From a checkpoint of a small transformer trained on Wikipedia: 0.739M parameters, LayerNorm before each block.
Each number is 500 + 50 x the weight over its row's rms, rounded and kept within 0 to 999. Layers, rows and columns count from 0. Numbers have three digits each. The size before them is the row's rms in percent of the matrix's.

# q: layer 4 attention query, 96x96, rms 0.156, rows 0-95, columns 0-95
# k: layer 4 attention key, 32x96, rms 0.152, rows 0-31, columns 0-95
# v: layer 4 attention value, 32x96, rms 0.155, rows 0-2, columns 0-95
# o: layer 4 attention output (transposed), 96x96, rms 0.163, rows 0-2,32-33,64-65, columns 0-95
q0 078:453596474410457459420535582522548535499473480539505488470444516497516529578525471409502444421476510602485439448487527594521398467496463540454518471553489476537441446461451502518497517573475532538495481520564501448565490502596496530459562447595434467484462498596557532512517426374530606520
q32 109:502481586540512574516540496474580427519485475490479389541520428462515507470425564486529513565426568581489545548434471533464494483586505509529559473539496542605578502420470531452409608536504528417488439472456546495458626433529496469536535468497524526513460490522494485457484516350481567504
q64 089:577488492488500431442488499444521466513515553526461562466461482484525438500475445450492570603543495534445428465443508532503511522536485596565491564574532463562562550574481487425467516605465570492590537621573431396585498429535453500479472461514468524573463401552554525484488508479509590491
k0 079:528481427549502594541519434471438528532473517493550578505563486450481446517542447534477458488572523465528554564498438536495508478496511451466498524462514490460681630546455530525525546501397490593546571570565467505575523490491461477530552526477479574502528552394547436472373482495491494535
q1 071:496446582484463572552453546504576479482559545417545502470517578448512513589566445404543477512528502551486582425505529478527575555507508438501462646456476515463431434632566469451497501490532453504444518474497553451564484467496571446499570556503459485474581462453436427508537442554522509457
q33 082:587445539516410515462579567503518474555566542500501521482608472615395546514514541572439423484517476407419542526493522515506470523521477502463452506423417460441550459439522516466458466403482490492455481477488501434452542559473463467502542396587542555472514448464403441507424469574478510518
q65 080:511450492363515498582490477530461475371531467522506488504495563521544529539510460463523405535555545523556494546469550479550495524545420433368490589391493556509485434545562533536454441462539530501422444518492406499502576560557539504488489501446524558546510598455490518514424525509497467604
k1 091:535504490462501555490516437549376532573396455554478477543473421494533531547559515485478513505523424505508498458438496528501539492567539436444463432516543539457494537473429473381585540502470497624412551582495548510425513657526540481451542508456448463428547526493455572474481545532453478487
q2 066:520418488580516545564525524472434492505438573454483524452521483515437635467534543471520476597489511486459580468513483464459468555488462446461619467374502537523560497503523515588439519478506520538494521485397455546430475527560511400468600505533563503476547574515484435533389521443436502512
q34 092:503506458515526492485467481584402465532483511564485588445496565452496478466628517462533526442574526417481485488462526401493452448498509408477469610574526486438419542514478479501584516629451504521551525564562466498486519511546452430453489452504506471464635500384495474524462534548484535538
q66 083:552479513578518570388509501637507455529517526462473440499491446537434514488552513480485582472553483404489574484491511583506494527543444452446533501542538477526440494487509509546597560535509500524424587471591596585426560577419450450499545537480489426442420478520519470591492473444483499541
k2 097:513448447480538527427487554395510589542515414472502531442503454519531388419496527558563520545499544525534431589596496531493550460375553497517483444538532533514595452490515489461505463519454507548527461450430515410387561534556504484507512601516481431537517432452470431474447527545451445496
q3 094:536500489528535423471572568458503400369540502489498531460456573528551497607457455526475459465547447544518445443494460521512498520569445562490468511574497516421523440478537458521494501462423523495499500461416518480563432498487580543539602434543423460478512583553481604570475401485578553542
q35 094:463504488409465527470532501528546414529507518523499574544454490498537489551448529503521520528449388545472443368430567447504522490596464546610518461607468550546542411473541398437457590547560452515481482520427537541433525497557473505429537489465557542557485510530490501434506464426450570533
q67 082:498515518501468494414501469422491488489517597476503557518404527530540494506425488535498583507556444494414453484466554541482620507523530562572562564586539397539481553530461397442480583585460501504548443601562520530540527450501517536504457559403483529530527397545518459521584451476490501458
k3 089:419486486488471488500462475495576441477455527540524432491524511438461540547528513404427486422532550477485476438520528546463474467490448484400515582417432476476472518428496551486399479518526436422537553499639440474513465507526479480547532446558402626457481553534480491502588426396461463519
q4 103:505431485482501568425456479568407578590522500517479423546570502502425506484550518584584541479442556462461523583500522553521489497506485468454535492552511506501476530517443578425430558570556461536498528423511455497410525531493437483496449512438601521480444371511570417394499573506492524464
q36 110:515469507508516512534528554603456606554454425432462468490544502546447489474524487592544437511526522531531528563474502522537475463503593487415622562487469447392559484532424524518509403547532467569525444555428418482524484517447425386486496492540483533456422476506503549559521607563493484522
q68 104:492538501543424531577496509562491510495586426471529381513553461444526479460576515473435494475441549491524502481455474581516452418483561509437420510503552527419576573414565546569467548466489564566350491436506502447440493521505454422530523491464555536482438496493505392512471536454520541574
k4 112:565491550457558567561436494506518504483397493487519515489481459563454610481428494514407444495540608577454570501548514523591462433491557430480398505451564492535431503494515497518564466470507469420596436448598501498550505437587443466434475496536568476479473495471548549448540550450463475549
q5 100:481492496497525489516483567468439404424481438475506499521445670532550472623471520527514501449506515508500442456498482569507514468622413546469493506541527502432482466431479555475490498497490506508483486489468521529578403503511547567563554483550451563499498543563465694582501471501533504548
q37 114:453513590507522582529454578500445471579487514489448467524452430394516473514416523538489541526460491556525487506406462442346476520581477581581521446490487535564513507447496496472450568503634442467487461490374514511433502475520485533467510539491520575593435527548462492475516453452489552538
q69 112:475474482514473504494474532514474441425507577444476573428477499428570401523436487527455612493457465508439455569511478582454599400542490528585522538527503372492532522545502439469473507549507536456416417543485510523531456548502549599584497535481481530466482436523418545497611463538535555523
k5 103:479475458497504565516542520501440440549533534416480543498540501463530506570393636597465510451512453572468452515397433538461593494557413476536510450548511494519506485439485532530530522543517506425583401562462494511605539543539458552485506517487613436475536455548502563580493461440437482500
q6 095:393601597493501583481514504520471560552478469466551495559378444577540438520582504431465482518509538609482452525447535502527439524590541469468527499522595506464526491473489523538454480518437509462473544472495507475579464552443624582541548530424511460420486479530449490489438527386491488508
q38 102:433517548497500528469541556489559461511495487627457543497543532532451485495381480448533490566489401545513580515402557551457554411541576439467533526541462490521589512484507444520606486498441450479556434453561437514423439498514597499542474446585486458470505460433494557510504469401446454499
q70 106:513460500497502542555528477375478543421432509473451594454546472575558457385438497534483504563351439522574491466534539575467481503522506498457546512537547448510484503395430434548500576504557558474488443516445443439552557508493494590482442480527472473494584443564524487433575487516458480466
k6 098:406551542562521461507447475460542530528464600556546492501511380444477524536559531506460559454557474468408442578518575527503390509497564510470452518579586558526443494439489491513560544411576457517504533449438501546585512427491536576567529491503560478468399437487424496477519486502567538521
q7 116:480555470418559604551497531424534432512530491490377509459442455482443566534515442453540445501470505445516492606428431530623496516487466495491535500506611529557517450464522453495555443463522504483444502475503385569476497527442513512480524504546547466463572432489386414470489556501452495595
q39 101:483468479455494533486551465402528431490613502451531478596505553483555498464428470477522561475544564648521481578508445609505542503461486511504466497522596549529499473414575552496502526550553552606477528450461414499508500447560462476566412481494489450422547496523410526498471499398506532490
q71 098:491552551503460443586556348444450527539560514440458477523471557538537569592461396512414434488527438534504519459507462532477457493421523529420481606547485535511504495577519558507432550498546531587538531421494487536539575456514474426550421558428498473570514545478502535424507513476546511552
k7 104:497461493475511513568437544488450546494488526458479419531510514581450457513522462404465469491539437355553578524478443527482492548508509537500543585527472519503554456467463481528441571525537479543548450415569376488493465515583387506594500528466512390526483545474587467517512514542533512632
q8 091:526504550529527507469528552480451497434534368507453501453459596608476541621542555404421468525499487538475382452478520553581475519565468505427587429507485536530452464475463467510576536473435481496415477510473528512570448478545456442490506454463439483471482499493524556566450449518474570606
q40 115:515405538518464494539533526471543479539471474513440447510487470491516488533441560443483537615543504551487502450483446508421419538579499534376545519532513565613429454488519512485443604512585444446459533521436544540415560459519558564449489555446565549536403572534472511493479487386463524497
q72 102:450392456532517473444415436444520493415488589499407552563454500542444554516476462521463537543519462495458524587562502533540612416545456441486589480474553391548523541506460423487445599540478462516462476457490504512550481497524486495518486541513423476442494435523489499520367427466424549515
k8 090:477583625571516526534465571506486450481394523542473488569473581546483547559503557364487537444522474502488500502463524434507445523526500517472489523544559461419423514511476512476536473528566528416442588469535590538429543472482460493503514426512418517569505534489447544490610467483507635454
q9 088:537436499572547519527561498530517514561423597492560549422570509433475559423561540638569487602499447506477540521517551465444472517456552409564498535511507522519456513425504482486480542501509440488464517544504492570505493488488559432509409505504571520450609473446463400505562555558460421430
q41 097:530552479481424438561547551600509530552529488531475510522484446493432440494596457458488567531511484467518516432579539482489514507427534522523562558536456396466384542539444435450544352503477517502622508539545506468475546537456402396465524483508550525538544494473479464480518545508469392455
q73 097:472509542505530513494513513670515500566513427482523532479580488430559546508565497433539554473458512525606586581460496503490421577484414470470468593458541540491423492468477594511574512524532523505456543470529553538384588581412495486498481488450494543498510533469490427545566543543495428501
k9 103:403459456501475425481465565514520601502625527475551491431536529532563470480508503557555517504382554593555478501496537603524569463451492470476434487466498539541430478558448471545491519501512543560517416534457512522487444530436544542510533567448594489382536419582535514559469529479475417515
q10 076:512446555428540531572489496589540619554545617580533535445545485418512575476512492419523479548443509423474578533488504445522487525447504453552496525469526475542501492544473435499504480562557474562489552474532443509447547556437455475495442537485571543460466443477529378435563596605484480448
q42 109:471500405542552469471547470487499546453426510523500520437523567545468494559551439489467426422540584465505508561520502588629513464464544420472508606520513497388548542475441455585529472533456527507454461541548482504464532562490547521549460430555420474408520539432505510586501547614445484518
q74 088:528492479522501498594537462561508449521513445538552436430518481466510562588555546515585380529438538433555538557480401515518420515503495467469492560494500572455507498458486553603550492468465421486490449474532476479468522525413502480566445405494536607484469606454521486538472541619509417450
k10 112:492485487491471551469448482481435494553513431493593474490568584469574504440555524534505592530537422491576494434471441576505602556441456482508501432504547628507511481477478446461547587455542458608524451554533445497455488572522586520524572559475480544410472526517401472562522514428464531509
q11 067:588413523478539481643485544474547534548390570444608488509548467568505527483468488514530513490579492494463508415463480465511455407464521483476476472390604573538544501512497471487544487575453519416514581456519484562522570408447461479457415486435519497480502454457422532474519538531504517573
q43 078:562467477522454508480497534405423485509492489491436433486477540559365507635556539470446487483536523416512538544552414496577550491462540516480513513510585550507532585536524526683465491528465535530511530492507538487474625526500509517483545435473440531547444491473462477518445508515465503624
q75 071:455440492476569523532471561536527431539488508528478523443545524451507506611539495523615576627575442529523494500500413482504490501508405452418569546424501515525501461500483502494558386491413490465524454511463493538377537524357461579578508460437481499478482521466473543528500581524464493499
k11 105:580520533456586497553512510506450563440461422479562527482372538617513485489591457524464485588492488511501618479467489514510574396468581450416409452425505477448465492552423478581590527484537495533469419452525528457470481491484573509505469518516532484487517526537518484460464576538568457567
q12 112:578516525474531561525534447458454466531556564506460557451547563352426508528482492508584555463491463429488496462444520433492527567540488440530530532555368516541379529565433509397467487501518477570482513479416512406453524492459562447453518508526493495507575475521454423550521471484410437503
q44 098:502505545484500463585422401477525514494502506470571433507494594572566463480470527427457512486608499498574477493578527364468513488531548479535512541359410446491537523526453511518500480486473429479465521457523400581531562484521413566578578470503546497428532458517496523601531485549458520506
q76 102:485505609583496502485517483573468417504551480406476512415497466464497473551441466622497468480531524528568496481433475482495504555456523505531446500497544591433475451505597534504473445526533439449504476530507446471529596463437533509500584461589457566559495446487362582500430495526383460498
k12 108:459493529479447516371513520604533458473549450522455464523559487401475568506495498474507530519472483446531508481418467598577515567591426493508608553524570499536478531465525548411447463516557504451462454523470440488567484476557438561458480452472592449471509498468565521536464454438485639433
q13 091:526545533517513454433515485426413555458535404510451517527506490485437487507485462580569553438538490585529533503543483435561471551574529514467406523489447456526482555494385538470457573557432349472492473494546517392612529500569511551531437462436516508574472502520572563515482449512515549524
q45 092:514419528511604490621437445461483535458514527441465410500536481468634555507392577469538511529504539542545466507496545438479504490498531465534474443484521556503614442479540492504382547443510464476449528500424507519537460489543526525514532551385519572470437424590517594466511502492515524564
q77 087:516547599472508509359443534490535429516508458447457499561454480494511476424480560519435597465380546564528413474441591524484524471463539488488510454461499469549565565466555420485463581543497432510494424528518579518502418518567430451474492535510484447552577378493503524510525549454496551506
k13 134:559418495416541506458418508457485620526507415476564489464456528619510478471528387524507450521516538506566600431564499528521546425373513467448471477417504517521515543589507451517580495414535533583497510405492542489439452494488504527528521551513504562473487475521507474482437605538513487451
q14 104:518420540511459440416572474587427422492524481396459595545462558460493514518554529473522542527478489412546508552476535520541492539478499474483569487502422494467486441469392468533610525502448536488501492481502425393552570548411593599501416434503501490561495569499535464508460490494554496419
q46 100:484369524574476561446566515538564486563565501485504521511505446408405468509408567516566512520439450481537487512571444529514603477452450434498531523463459541445513475485552623553460452448498490492517487444479525558496511445370511619606497451535460475478489532536441506494498492514436545452
q78 116:525520437599508433583512467558486488482607546481580605471395506496436591547543444408523529520461599438522522471500493542505460483474544528489535556481497453491483555525583528587556538474505466462434523462442590512455567524505517505480571559447534474576530561511618453468519506443572488538
k14 104:587507531564435466534564415420491602422504460486632571573553483536513524543559433528434481541510558532533437501516542483552509495452510533569574425480463551525469504577447533473520522494490485544479472520527519498469563417512432503488495608497549573568498568384512389509512477569494474478
q15 115:456419524500405535497526444456578565503465625484597527460428484522433582533609614530517495510498511527468569521515552476488501479441507492560485474488508452564486518443440551546576468502574372553538519553498460481471433514547455490509526471435506536491439540567498576460530550574408462446
q47 105:522579404535446539485489534490473422579429528389490466476526563548545559577525480525457472474488489536599548558579552520572514433447536619481524484453579476444480538570531484536553419480545496483473542472496451483515538509463502510508478426409462589493470573591611445500451564494459494496
q79 100:494448565481526452455596407480516515450536574483515414526518507490477430479515565523485573521478579459478506489485506504408515476524555476464464435541381500450430565540522549583529506534461531584526643500546566524540543510517544477492559587527556487557443409440550447485517493513368491550
k15 103:531550507502385521481500489517538452497461520537491577441429534504488487516509590486494428511415522525506537441415549486460558548477462599473551469568430438531466510552577576505543400473523517402451521393554582488500454586520449502486474483485488507496513552447431490584597562460565402531
q16 107:456507475559512523489428522469510569450493401512436407492461576408492594623538538444465474584517458623448457509502497475549481511456522471481493502448514492493500511485529489493477506654449484484426422442454416453537575563479461455465454541455484506501530475574437501396516561451521518553
q48 103:554430463432572515488478488517548464549471467463663389560484525526453492525552544496541470491477517521449577482508471403527496432573486531414483536453518478530502546532474435490498428576507569515455493548464489422538563625552493599478444457438532440507436428496449526534550482572572511513
q80 093:460581494497459513560497609494494545476544487506423433473495450506454499479536525424589524447537537497513525517486421590504487506516484579432516582569475547461490443432563503477498580578510551526437545540522548427479595578476452569557595498435491399489512519483573468526561536449531623448
k16 093:456484446578465558492414509519408445436484523442490566535464516484503393441538508405496516446554522507506492518557475514405523552561521449391581491526559465588450510551487476581461448540510497454516465457595429590477579498491532540470512516444604525560434434447534525452550523553547499440
q17 110:482462476497536374502522487447500493466455500549465465490480580532579444565469519476475461434511469470586575603302492565563536491470423557523528498537489537538502553547493485471515478447463457473506467446471585470522479579442575422453480482416533519528491532456475531595528488521561544583
q49 108:510463589487492467564530497569499459363478596475522398494468421512492443483524447405479495566501513523551501500486439592387497513524468578441554468395536464548517464433503493414450454518540500439567419548507488512590514461432532531450500538444504537441482569523572512545444488471481472426
q81 093:503482572450472473510483406467393480451479495518559505553453541459439432549449564529489466508556501486526469492539483452487553503555510579543502585524502490549504505428462475403483519497525592542489438479482401478510491388462515405523485543542486507407570460570481588414488506518373480372
k17 102:597475389506458554463489539473460524565486484526501585509506488520540648423500488519510549513440538389567565545494462518546471548422586435521497496518528612519499572499527474471497490504464504498445477537512448478464343528581503488478564603440525488504503579453513492422451493446522445490
q18 099:466530443507499555496568564525405474463548470626496562546555486453530493455459485510531493536574492451473405499443493554481541539618444446459556439578508513583410446473545457428556569441505547495465514531496519504507550480490429573478607496544552394464481448430445529488463594485502535469
q50 103:509468522513466468491458461477542511463452572517573473526444497428467518518513413386480571529437543536503465509461507492506586468482468497456473487507465569557508485495530528464473570398621486506596486480412516384476418514643423551459503558384469497523481605521521502502511418468467534531
q82 118:454536542473475485503492520453576539441566495482447561573418544432534406445552435582568545414499530454504459491475469487629598399548526463544536489518488456432548519548429466483446449509536508540506519520507487438511513539490532503466600469518561535570456486557496493541591382479504407556
k18 101:478470492523447424421420545492515520545504541538499486512455474447558475380486454536475404564529525580435508435502504596576537534556509539564495477499464427534525434514514324447527588480433459563472448539589483537502547526491526496533427515483500526438505534466579423515480582451469457469
q19 110:477490482422501458493484501487353470407543450587543461466522493449498448506490654527527551537561485504380530478500481577485532537519483419413521573518480512556604405543608512592493503515493584535418431502535477450522522501445523518501560549543510476535462489489463472489492474549455483568
q51 105:486405523503504439536473543541479497462390468489411580477512561586513467569580541567496494456562452475506424430502422461530462482491454471512550508427597531498485408538517516430526454472441536412481482454599397483526443446514559519535466522530535461509473508497401537478518563511631460539
q83 095:559591516592482453491529509491455456500545474606441480551539466446344472458493531445506469471491469406505505490462420521422471540540523440447487491533475433448637494546487453486559500420536562626529450538486396528477489553507536493544457576543539505497601579473533515505510492519494512530
k19 094:507489586427546534442478533434456480492477520449596477446451487583482537525517514457533510461497548491550452467564486470462532471548587523567471544554556510455515480452481409539583504511460414472525462496415493509577529607513472461544589458511575622473577431459502612533397531499544495437
q20 114:352492529485456512492499504516441491595468506474456463466480438489512553460512548502445498459481452525508591546563512616544487469505503525546574470585515399481437526425471538531483518449506541487595537561415549566477506572493547501393420463469521458422487521549468503598605485514591496461
q52 101:556481419453532459513496499381542516520435502469463499487536514520546557533503504482535556494491505395480410426483431468493459479507428502552575540518508470541534531515534470478469528420463526459554524392540427666457542433589538540462431512425473447479571508511521578537544560431584449545
q84 077:456510500522487424594478524548485519471425496461464479495541478504450544555551540500576383474484450535510584474563428548519584494518585523386603519485511481457501558442490595543526527511543455434486525505586454529538482515511492431494604438497443448558412487522595485523462539384533475559
k20 102:493508550556426516569539528577505498532453503358508464442480469506513459534506481579483491450422538490489432472380531551471476568499643597489543451379559533474509535543549510515444479485489549494532409501516484469491499467468558464544483534443457495543512400420460477490462482474360533509
q21 097:488588539507586478490463585452503489458484528508481572470552425499589459486463450523533529493621481443467506513431539538495421407498465459487543539473544456610501524429525534462502481500417510516552517626496487425510493472478437466472537445485458593481454485489530432632431546499480617545
q53 107:519470446539479474536500470463541487449502467563531476476398501419433520598540452498431461492451436503473489621517550535553393488540471553408585496475540445587449506482486519478460494513515411503482548449542465569534453519591469560492572433536588498520389446512499507429441541565462473589
q85 104:412526433450513634620480483464474521509477412427476466505446512487473571514487468467486441518491489514408468500571543482467428467612476465583552474498517491558516540515587499450535446439456533467506535512471504544411623477531477508479496419424414498471552497461429542436441500558538573454
k21 095:434540435433451560514423527542470560487556504589498555468446492439557495584527490532491577557589459546554525495520488529493478477519512515507449486445503492463511470422539395568551427521431456416385442391532462416482519466430475490415459504441496430553507529548526577569447509564510531551
q22 109:497519527502467450460455484498499537472534483427541548459522445478550558475418361493651406429562473482463463535512435513474489459565498532441512565543511477472537446498561536623501462579474550423441515438562499471541497514540444416399497496531487529499480599514490495552444589479575478464
q54 105:455565449496424608556487416518493432548565472422404448474537554447463592470448508439503539493470533495429530459517507440452502442457545467495543531561494476501508552461491637509452526521533558520481615478460466495546432516510469483418534512587567550513470551489448561397528603511495503440
q86 105:500472479525558455447538493499555476515462578501461466570634513490520510458583511584351402409564437512502490443456545544463434489547535459490532455632480535528464508520522433471520530429479542491499599553473543485530579449543419480415556478575555501553451475554487495520510484490462457472
k22 103:457537434478474528445452454468586494372588485445485558349490448469470508525521549523508549461563550371486581458482410554567541401576486528507545533414533450573505417461549480459436508470472504506502478511501492499470487469548472476482502532567494499514428488584478478595476537482493486581
q23 103:511491548424584612476462439523480566401498546478556542467490521463528511547576568486464482464455549503508456466474547454516574528462439465513441552529585493410491520483481497643562464508511493450502527473396497532445414605502552470474467480542582381445502455576504545482458510529437471556
q55 104:481479424573457449454531468512522476429510537333537512500429425448559445451564427564510512487525465470567524575414508547542493472448572451416533497577468498451484510483504563471531518465497441414471616593445558506522508422538508516484511577504475438518443559516494580476497489483494405540
q87 101:510506489542450543452430572449521495558504468583477537511452453425487540518458526463506564475525461506579456533439528662514601529516436446636456570517456521431479567582451442458460546535535451472460436534554575428459484506513528455441500453599418464487459511492476518414489496470523500544
k23 097:553557525496366470525533568485554489580511471553491529495471492440444490485407453402517479427478590488532512497529473526511501464523511457456472433597430575470536475560435442507434577418409526473617429498489473487527552481484529583493520513530456602495425566478461572536551573531457513517
q24 102:574479518527467548469566630510457516572501446543514463473519462527463479472562577605523393470485458541399471504516506493491585531470563507481514505496516506525367447618584513466487488499536421456510550552514489447514401531460513479526492466349483508529532486537502587450463439531513574485
q56 097:483436533481497472532533495510545503467637512450558518521499468480471481510451483458475628532494489408533522496522419452536452442440516573543482562455620571456527505395365536475534456498460500462473597540524458525399481456526510446563520528430479524550607516401501440484537484463510470512
q88 102:427449528570358516459490506544527489516531475538552519524443497482603453532483555490533545562569481542512420465531527661545516437501513353472605502424513577504485499512495459445529428463431531422515534543467522479482504485459458513525450435454474484540485526503633520488495476456435500527
k24 097:492517618544342463451446557550466487475478472500404503562422473567575550598479521510592532475465428470415481470552515478513492488508535446441477490378367468545532554490456552505456505494575548480483483516476453492512646524483470489495555471561537535448476539551490493492515476486485499467
q25 112:460526541438528554510535450525559552463548543432571488462473511487545494448494424495537661510575444490516598487492450476496474434479466496495510493510568520485522514445581404485493475496524520607416509473444554499539479446564518577515433490484481342483463470582534531472500594384488527504
q57 105:512513611463562504561519519440593510487480458492479532410545488610480502509516475607481548532449474466601544488550490440487525487531437476512519559494572462459524551367406488390489521525529482542463535519580534552489460488495518516518470423435493576532516406538531436430567552420416505504
q89 103:497517477517516420510408480568516557569400454464531528482530511424525459536437492515507565464579542529551440517470426467503395432441483457549540481483543539537530444482643500404433458551557468471513552358497471533447429428530467486504520507573513623456504495474475523468511505457487430510
k25 097:506613549515521453534495467526389495509528431536481472509522511600472492452427559463432537421562486470491551515441561529526431478467460526488417539496542532560501569511556503552493496466487523569517386521549604530474512390541451520539407507500471487434637474567415475452422461528508539492
q26 113:531426400536509519460482508501533529524473573484501566484601545522533471498498489461463438404432511544530503481574432484558518549518428506473511468485365513517456537501552514474527447482459492517531576557431529470497520547509549535378545499470427296517449526494526557477553501434470536416
q58 095:538508388465522532504529517511476483528438476469560451527553575507550445585559605474451456536478463519516521485465458458432519500492571492424454537574436514527465400493502491479512536449571427554501441493517456445530425501449468486596476455602486469470506446620496489526404588594452517405
q90 104:555458386526576500520390466449497479638494601508478471524506526475557549553422440470482548476422554589577465458544461498483482495608510429431456487462555532482454444520501516526471532427506518477531451417483419476489527472520457575645520513419538546501462540518495464546509515538541513475
k26 095:521466444567524540455585555526558503447479392563553476509598593530512473451503530471433485519453399456470553479497518390507602481491569438502428522516531519493435432496594486492506619530472609439442524419474572561594496476518500482484490508461473485507453524428447473552542491552491534501
q27 100:541489467494478496430580521456490502482508511507523442325490499520418539547453582544499444558464479535467554431446495563499415500415478485502622480525498500522457489439485479466497504552352557502507502384536481508512580494516489532558445483491531436474449582481514494497537376497398472496
q59 100:498500495549470545549513554401387536456446496534596584386502516479392535576575445499451541450540547454564443449494534536531499400470540550459554500533423499506609512423500489506548448467507570580568516548431503481446446456478538474456408514475477517459526465520505486522441416505554517532
q91 100:452453542459576449464429446499584511520491542445460566465497481571512580459497526448532468598418442539535455457450593449506401546541435499471561568424558495494523593505518526505484463543504386529444569415519528479473612513445457538580543510560457500510538560516434463536436490555473520525
k27 085:438496490562498486447396507481474580628479429529567526569549534508497432444489572512457425531519512571489534492442462555465477512524619482501547551462446627530519481563502635502529457543536492448470506516396503454537517488554535494452446429490460504412466418482462459523546537461460557455
q28 100:536453516615519458429505406487448503563514481586554499531467447457404590505618448382444531540462476453532541467523508489564484449454502470496578448475495575481562479470628528527503456466550469458530504509517475578459541500454516586515569506492475555456420566403444573513498530512521460499
q60 123:497401438562505480466522545553482430575506527529485499463424520531475635479557475513580506520492562501571472501427522550391490500464462429485519447514498592498436522546544528482476471608523395513522575437425519426492429510448579547486472551452409558541458456547480577515465554498445457531
q92 093:555544532488526461445478554613485581443490449518474529559540556482520510466498547480428563504491370438556475529539514532437527465408492412543520499455483622624491474449551581491531488482552575497463481459504581555486540585492450498542370527505448498475562497464515583485552503555529495455
k28 097:437426497559551507507487389449471478571543488538390481543559427503412548529545543510445560503513556428469473504501602509587512537505450506511437555467409485470493557562457481455462536435394556407574443476418513414489518554486431507527474510428576511585559496513499473473558523541524477502
q29 110:450324580515449443421538532572546468500475473563522463427500446467535465419506546519420504505531516602449458540439484488426447550487490453514436432527479539469535564499605488440412566508539540487419580548539547546536514531518494485539496465515599462442517477539418511558471464514488535544
q61 108:426493516512483550465542451380520565416516506506489580565538467480579625520448404524594469522539493469520481487508490559476505505445402485494483555501515474506453405506560498503520551524424491564483512476523526535608555542438462439517502503526515518488406564368452498534469557547467522377
q93 094:486480545531452533448518431521549447460545615541441506492414411369556569546559493557552582460480506492569490530546381432481413520561558588537499515464543518556508495422456495498465430522415515483507524568537456489413571511471463455479488522478520506536439500505432543569528529579507561516
k29 100:578426492485439558510469534546479555462509485543489443466483525496441483561467551521416501341450533561428532495538521405498468556567527482594452472546509450478541461481419485417537508446494555432510562550521377458468552563505544560613488524456506502485524529585464438578462451490527531530
q30 103:518474499440480541466528458572505550553495495371444500513533405444470499545508529471412548470487544504515363469512533523507382503500540546472538544595520493547491423533500464538599512493504601559482492532595508512484434441423461576522596463481498468556445459485472594392515458499481448518
q62 105:504572534412473509541581508553528510477485548465448504455497501642400477441506494423445514557488547494486504400451484512535508567500458612490573493566507423440557522544453561545485594564535524518562468566533586456586433514521510520540467508498510421560470546436508476438407540556495458461
q94 101:506426484515520518452359418534544473522506471503521491454541427603573460532394450455411459481476541499519553552541564397506481514614549581501509521542437468524490516570457493562481507513556565505468530660470453540475521503536516508446480498486496559530483481467560578532598531492514547444
k30 103:512435539514475527548491528470529613402508517482548549491522463517537517446471541494506504535475453448461531493614528452508472573494461453523445575509544485567507497439438481490519410436499472555509432494419546508541409563424535537497488497566393538403512456472449449483586602444557495639
q31 115:593490512424412539438503510535463450458430408426407479640528455467495570352545599484429517523570454531533615482446535470501511507536527469485552479561544459462506516559411489489459506481450505443447484483518530500522547462529453534502561538478589504521518511523491563443532473492429518560
q63 103:484538561437500603537487575553523491460527501562575508562418454541573525503508530428555546439449443460496480545532581451513493509550458469471441597567527439483470534476428477420512401480463541454464477430456549594530473524475572468531479482539507459347463515513543541512570553524510560596
q95 097:467470397440591483499567443433534449556498500513455507481472469482515546582460543605446606499473461524531498428466464389590527502526492455396536412485447542442529520501480479536553473514438562515591545509451528568477534410588465411544480535498406474528506481532476497504519468492409433470
k31 091:563476591605555468479419487516532564517442507477442503463592475478567407514541420432489471456446529529436563524473466515510467525491555496546514415486463514511533498474587457515467477464499540582503551552428476431532572499528519548409486528398514587510586516565482534499475453458655469543
v0 102:501506426542466439476424451585399437421438479427503494522490484531433604488478567513454509529427559532562473538510525525596512599471492405591518485474437590460541475500476454550481536522534562472460541510474389445485520463499546514538595473460485478540598451592534594479511461498514493513
o0 102:485486491481414531491528562493438468482443485539450512569483453490444489416530550580441492462486437484532433462369521401515558466490498525479533489629448497573430449446415491454505492525472529493504545531436516417480496582462448436449522542499467535451453575442479506426507421515521649454
o32 095:445504618517448510455560467505572548466451485485474445478434552619570459559509540474539489479399469518483471546529554579504503482431516559526502516473363566535516522530561497567493564504450582474577387508537526409522415423485543561603467494486482429546444518500469500531538470507482546521
o64 098:507479488482544476459585448495571391644577484485580557470452539453493480562505482486514566432514494553471469487518549528453490522573478429444500472480555466455382524567463481446555488418468497505433538467541558498475556426472597515407529454586509520506454425499490490567477511547534378506
v1 107:562448472483452421441551589509451475491493487489505411569624563516511430568507464506552466527455464554494411500547528459463556656529445514464479468474576502488507545490562566484459483520575425569494472498411457482479472498498520531529555381506539488374475496494501531540552565524431442489
o1 098:599570509605498410497532521476586443444468610466520521525454396462512549422502501468515531484569523447490445420512551519532453536525481581524525493537606529469432591581596496528484514496416479397515428553519494499548550422513467545556458476507456459545484539514464559490535527432562530517
o33 100:457474436543507580526492479509477515471542493498389439481553512444490553536477430589503522500501523522487543589490562605443409445477509373478567527510463535539479507498449494504573509554465550595542528520436564568450530532487465531491511543453500511436412406539439613550470536472451377488
o65 098:472533588501434465421546542531489486581536472553491555472521560519453461455557603537334551599487509509586499477525505386499495518493559572506445492529466467567560474550522454521534528462491489436453490474505500433431481513516509457409459484496566513508560561434567475484636480549473560474
v2 105:528388508618494413428529432488565494493483559423583507524523481452502477535555456557539448459557507451459551519523527424538500540433504509590480538569495427410484404455452437450437552492534512576596504563523453468536558530592429431539510537442439473529517510536526538534440549526511482543
o2 108:474422518507534533448572608598505542453459518458436412628393529510439513551435571489500474479411420510515545445517392539496552593582547518471485483504483452501500564468512455482606477459552510509567485465452502486553437520537514473455530472542548480550485546488475550497499432440493430414